{"n_layer": 9, "d_model": 192, "n_head": 6, "n_kv_head": 2, "head_dim": 32, "d_mlp": 768, "vocab_size": 8192, "activation": "geglu", "norm": "layernorm", "norm_place": "pre", "norm_eps": 1e-05, "positions": "learned", "qk_norm": false, "attn_scale": 0.177, "bias": "all", "tie_embeddings": true, "parallel_block": false, "init": "normal", "init_std_qkv": 0.0276, "init_std_o": 0.00652, "init_std_up": 0.0276, "init_std_down": 0.00652, "optimizer": "soap_variant", "lr": 0.00798, "beta1": 0.95, "beta2": 0.95, "weight_decay": 0.018, "lr_head": 0.0108, "grad_clip": 1.0, "warmup_steps": 200, "schedule": "wsd", "decay_fraction": 0.914, "decay_shape": "linear", "final_lr_fraction": 0.05, "batch_tokens": 131072, "seq_len": 1024, "doc_mask": false, "train_tokens": 458800000, "steps": 3501, "dataset": "wikipedia_en"}
Each number is 500 + 40 x the weight over its row's rms, rounded and kept within 0 to 999. Layers, rows and columns count from 0. Numbers have three digits each. The size before them is the row's rms in percent of the matrix's.

# layer 6 MLP down (transposed), 768x192, rms 0.226, rows 712-767, columns 32-63
107:490617465604521468507432469493496553537471444509441445540520482481504508518496470540474522501529
095:493522548407449518426498487471550429532482448506507492467490487495482474448423572554526502481519
109:481516460486506622474415518509524561561477513563482531475520592482501500543524516531535537501503
104:487436462510532550509483522546489494560457530464505622488510417544477538446469537497523474515494
109:417485475451542497458499499507447573460454505489524455503490502597524469513468492514518507488450
103:499458429502499476512549525514491553515560484532506422447525485539525431551504511518488513544509
104:499453475470475462495528483498547509497540378539436431542504459466491554519504514493476495495537
085:474498399427430467518520449478521486482493417483504414457479428566543484478462464526560498503570
096:520473471489481576507453451510498411536392470459525544518550505513541449508461507466471442532509
094:548527600425452478501496540481485567518472436490574537503440456501493526450541533515540553533484
092:466589523467481467481434440516497470497518517540506521424460542505446428494475422548527504507491
103:458541418477482453556539497545533475509520511506575440524541472521562556531460494433474528519445
105:505475517450606531514532462481576502524522462522516453507552570479477538568482497426506441470530
108:599526475585511511493506518442464456547595493483470499565435528461483437541492546418519461433572
097:547482575522571476490473476496504484483455608499451572487546467535536466487481567552504479460485
103:508521453478511508425520477512497499549493502460490538539490464555509548522459502435432531507456
094:510476454500462512551446454548465528495524463498511438498548459526485574533498495511515518536516
095:463460456537500492494481540512504514513521497461494445521413518462492473488460495492498455526461
090:498498489522532562473453501440425479556511524493494458498523533522550542477551572480469459460481
087:455512497455448451514528521476454485392449485521554520506496417479475520498460500511498499502525
097:553447536496451478532528482481479465434536468440531441474480547444533504502522483534564488498457
089:436511494494555442519519489550485466555547503444493532509501423499544555466495486482474545437479
097:429447474410492547453436577462445483477517462474535448480481541552494468500488484539510485427512
096:472521440567498477462497579416401486465461567466440531502483459460494568518526489555471453472518
103:593490521533553555530491489488454490428507517528522452613449498510560471509480516533479452542459
109:460495531489423505452524510441515473404450502529495479479435508464539515459438457519520462531435
095:552496524594473520487472513581507551484509547495558538514502447490541476551494506585481462439500
096:491447443499472472558585486515510539445483517438521470485514498475519475478423407455484517567483
092:492557480460481465542560583465567503461534521448430466575485497531480517480539500483404507513492
098:558508461451502426470537460504453493506565523485485541432489451525492530541458474484441459461550
103:523417479512505482381473545500491498550568513445533504506556487502587522461520456509488514565472
100:523512512399494520450460542510474524492481521469515468524520466458518520520443509477456452480578
097:454501456540518507525504500510505572559514506516520487501476453469485444512485561521406536528503
105:503526509562489536518498495529500510513492505517486385493528476456507527446486525531496486578569
102:511478440489420489487495433458542528549560496547459516466485462444458542501517478508560551513493
106:476554485480524520428504461504505467564599515445478511512512453440440472521557471484547516486405
109:473511442510516440565525461470503433498494460498572409539477500451573476544514492524428503422481
103:493454457496478526480439508517472499481467476432452471455406512500513468464480587490469514525468
101:548474415547521471468496476543507463579542496525450472531499481447534475491457472452513518527474
104:397488467502463519517521494464471519504568496484542472457501514521482534509515592452521582487471
098:562560583464490475537514426457509498533455493534499494498469412503549511570459567472434560487500
106:525473452539514550516458543508462468440565480530526477555476515483444520499500569510483490457529
099:547578441449458537517466546520523480549462447454461501497457504523480539518513546437435494506551
112:469418377478530488536488535484477510487432491525431491525454512550479538460562489493451511469488
099:481579569485419596476556538481515530523557511479472525500457492439482540458476528528600540562463
084:474495537477554513465517466569572480502463546529523503560481404491487506501529480436541523465507
111:463518478525518494476433517538486499501534472388486539500514486440534419420553491532453475490562
109:447524500528562555565479510511498514445512519491535526413510536407512465526542520532487509483403
104:511409522498508494524427504459523516432516449465449512606513553530507484467490479480467407475491
093:512484536500559531568496458446548529584543456476491462464495502511515521491507521464553447469472
107:468489491507488452488467510588521511564476448475520434516514502510523436495534446437529499522521
094:405446522480536496513554555477459474518476550494517509523512453486527500516494427513473570481506
098:495504574505476490533499487541471452504479516513452528453453477482448544522510445403561475479529
100:471539483560502501507511527476491512524507432419453473555569528474489513502496526566474447501480
089:496467535491520412487491483472505535513416498450540489521550488435502477461490538488501498541512
092:494465597489541435523517449477480533472562471494440573579509488509509497495487463488478499542432
# layer 6 MLP gate, 768x192, rms 0.232, rows 713-767, columns 32-63
104:499487498504448529503496552429458542507545466458568435494448508523574458504486465509548482524513
107:468552494499525462422505537555542517416496538462457439486543521499492519497568434465516539495495
104:538523447495540482511572549547528464471519527570459506526602503495585515530435512475529511565501
106:458497463530465483500583491594500541446545455446479476477501560478470501476498500471557464473467
108:466522512446470611544591432519476482429559445498479520562469549407499489437472441504474420541493
103:529541489547542565487524532542479568500502513451452508553459540437518452483543535535528565505539
092:493601495545440544493515544489502531508566496456504582479452512439496529550487451533523459501494
099:490566521438495475461500489531476580539463515483523514539477492527559482565514508505509496488544
097:544521509532526384487547418483428539454475512477500516512572494502462554453539441569510462533492
106:492515463452452465542500519493496530502474547518498506413457541549526471568476480492517501443464
100:467518419495446564502494462397541471478555488521519460533467469386564500545531506508472472511559
109:503465461432519485466515524562527530490457604493458477529488446462517474486576471574539463434539
109:473566515499499472507471443534477541502572600484531477520478434505514512551486536551532545468526
099:485480481426519462499432440626489509535458549512434480517497507527541562519448552429525517531526
100:454501489441495560464451482492535520477574511542541510464530479469582548493445464522518493421549
088:490515491577574538566497587529542457603458533483494411473491497452550570459527515495484506506501
109:483521509471551428464503507530507554497422448516518505515503505512470437540496428513484394491465
106:566519500422474484501549569548522498446531498512454481531454530530487488524456506537511500539522
094:533472493501529439497444527491593482555530582526510491474490493568479510528483518392587572537456
095:476448518536490462450566474576554521431447463496543514477534583507519520487459545533472545477525
079:495511461535447561466423531478508588477496492502558440532504537452551481486532407535528507534471
103:442456465538552499429461544544540514570482555534519530523523495471540473514529474549546466407487
091:447509470459523481501487493482537549510523469462460458559546569446506503512491541547492505473516
106:471473449538497605508549471515517540581528532452452523498591505481520532539424457527539486496516
105:450522452460532479480443502496520517477487560507462454509540441502495482449574486477583514440516
087:471511539436506489467524467427474487471556425488506452528448483468465562534590603445529505535557
097:469615496466507542502534476480513482491432502441476453494505484535436495478502494467448548456510
096:486502489553550533432446491509519448477476556479520497476456496569431571550492548521493433492472
100:455558442510494504496504557512496476472506527389447492529444510442507511500509470531531499415468
107:491516554520471494510463473477502544537516512519498449431542536581489560467531573477491532515515
107:428493512500487411447543489579572512522494561542524488517533443537513522497556548512513549523550
105:446467538446439509464500552532453463542562530504490434528546510461503573597402527511560498533506
109:479505496457486450493535470547465516496467542526494441524451502509509547514463510487449494433521
106:461497478474474560475470530528491448484481494541511474542481497464613523468471545559543508427522
106:517500426520503478479536478485535463474460572555448504464512506470455532528569404572546499483491
103:493463528492564529545496474509533476485449506531524464520509477484527550482434490539474489524474
106:423500538445489477387570359415468554481535459524498475448516481447515482556520445465478523508502
095:501514544531539497505529503547550462488524528518557444469477488474463496447523478509423558538553
115:590477487495465427427489514524523467514449443417499531434543460432516504500487448475425482455511
092:485484522501434493519481507551508539582477565449612513503493487460558504472527471486501558490563
106:502500495523549524524580494440487467501499510536469486491487523515513531540484540517502477508525
096:451502441463477468454483494576508522509523510473467546420494492445549523557500535568523534438498
109:559547524488438539511506558479471412496483461470508445491557442484415561576528489527527487547535
109:472525467488538449478552512530447417493452468525530514496489497506496474575544451462460545457541
090:489539518459481470497448497451523532568511476556504471459450573442501605533525558483517519471510
103:516509493483530553612453504445524499521461480473464529512506484456499464512525586446455582483556
094:450482446502435585495555518567501485524612492480559509552501526544562502486525498513569473461564
106:504530583510437458494518593511501514587517573390605458530490498484471503492556486524544541525493
119:454532456416545488556500482517468487526463524544506508460551525521545520589536553519504439469480
101:540400497455542529491482550524490501504499481510448394536484428449560513470396482461518528447494
092:388510476488538442511448459511512525493532547504496476497474549476375406481531425495475478538453
098:557528405513462418494486424546518526549468570501460527464456480458516492537471564570513529510583
104:437529477480477542526561542521526504511480536435522376459468504480434520471536433529505513541447
086:483519485469466519485458523518512600479531524475478515472448566550519456446637517623493509517536
095:479525423464447573453494469519485460452536485518551542526498542377474545479518524482448502444456
# layer 6 MLP up, 768x192, rms 0.244, rows 713-767, columns 32-63
095:486519504518440443533488465492492540552455546486573465498527541544534556472552496487498504501473
109:490463446489497573467503427495533462493471546486583485524495462421532512443467472476406538473522
107:480576534529530531516557535493569449463518475571527475514523511495478456499460511529517514548478
095:524460487464508492493488475471484500466440500548477518484538494490514517522545542537440481539524
103:553500548524556494503475485511544429533539581567495458518531529560497481540617414583524440480417
105:453539500471566554500557507503458460445496505525521518462530475485587475553462461496537524502566
101:421423535471433538574469536463516494503503480576565388430521489507507535526533546575483481513499
089:446463458514493450494475436542463490521525495484477543519429470517486519493588540540474504484481
098:513500519537515487476488480544520442458549506513527499472518525488472474503484437515432495537489
094:483509505537476484508504507522524500498510460551498547479491534482457507588541514481455530525479
105:495489463487560501493455495626499543496465531461416517542515541466503503504455445561518534481501
108:553487538539486515415517483461482462580540544479466481451514504488441467515469456543464416479475
105:542489483476497540516533513565493479435489490484494542485505501511454464484529483411452574470492
106:479558491454566454517430513476502493512461484475579489464570499541482572458509526518546499447422
101:490501609552471480470481428517539501534465500458486517476553504560547538457544541468467504544502
087:484499484460533451478467499475504486572484540486472493447491495463525512517517500471460445485531
109:472511532476525605556492439459510510475554516470515502578486544487506556496498421503519512527470
102:531548512539449522490505430544497520460520458492517561478469484563520519472506595498471551511429
108:494481485448474411508476495576498570526463473590512568461503545536532471543497514477490505513489
097:504529568478492543573410464506477454410505506519604532474494458463506520513468444491505537611469
066:548436505463463494487536531508546505497436379475500468547479500493516427498468531473488480563507
096:435476478525564526445516563489478573533515523479450477482451570527515517465469585541500546488482
091:519475484480488456512550493523520373521499506520525448436542499514507534504490519444477498488449
101:520597516420517464493452515488456550452506509462538525552504421488492494505529533486544482496452
106:507456467515467416448505475546540392534508601553524539475541467523477503507503458503496606528443
091:452582485487475568480502521487526521447498526513472467446430529537507448466502510490446543508534
100:532573563505520537504472526551480543522540482503481530481450517589475571472486495443500463502483
091:534501498536500506465480526496498465537518500540507480506460461444487452495425435598485532597521
098:502591530417534468481472498503538502484540471510482540483458440548414532430490479440449492477484
106:579444503444466511580504513463430543558481480540514464474509505509436510540531487550532449577510
104:572520451457486557612503567498504460467468485513565508473456519454542543509453518571451414486475
104:550560506500537501445559497480548525430501474475467548595484422503527498481500524491496597507547
106:487564551555538523521494450501496475459507562453491445517503506553506543561465522442524475512489
101:521461494462452558568507393509503488519462442510524441508531540500465497507554489504552548412586
105:494497524476471486438509491499521457548509417473460509478472472516534591563553504462467518452575
112:497478446538525504528502461500512418463479591467562583494508564470519498484623527482580518500472
106:544457570539476517501520473532441434547537545490525463553477477476554487511471584567442463453486
103:470492484472484496507456568497496528454495528511574525467520456504432535478535484464495480531536
103:473565533503465532513448482476467523468467446445509505517425536525492567518493476485561576490508
096:485516478576606499514509524535542496436456505457545525506509474470486471559536480545541490592505
104:497513549497452531503474525511461505483489560458517467527473489492572452559495449523483498538461
097:534474499500468552453536533475535501492429520495498530489498426531478520507493491510576528524479
112:436482486467499528562503525474482523520489459550420428590460556522500581482501540467456458435542
106:512521466485455449480485480538455492484488563399444497448462440497533537514474539528555512512519
099:552492530506406515478522498470589467477537518467568427445519487482505560479548531507513434541441
103:430504491485569565561532526422564549429422411519466463557510469544425456469459492484578481493484
098:537490486528495456510445447433445498491518498481508434503502547435455493457486524556430422465485
099:570530456484475523492441507510428486503458494506470490471505556430475466509479543471478462408406
114:462482525518564465588492440505547468575504471502476551504572462501503517559567523550422477469468
105:478530494496486504467528545513439456613507505569521421590511542523468541516546521500493489464513
083:514448423451533482491460514465468446548427434474485503532495465480468533412451518570593451455505
099:469430470552546420430525512551489453485505511516486549546539552484522493484504475469481485419509
090:455554500504451565526573512478517533532524546452519493504509497431464539560484442461507594530463
093:476479474572465466507516490464514514554495488458511518459433488503469478459479552543478516478503
085:539520412567559487483491464490504525515461501521528465470466482515498497500450510469544549486421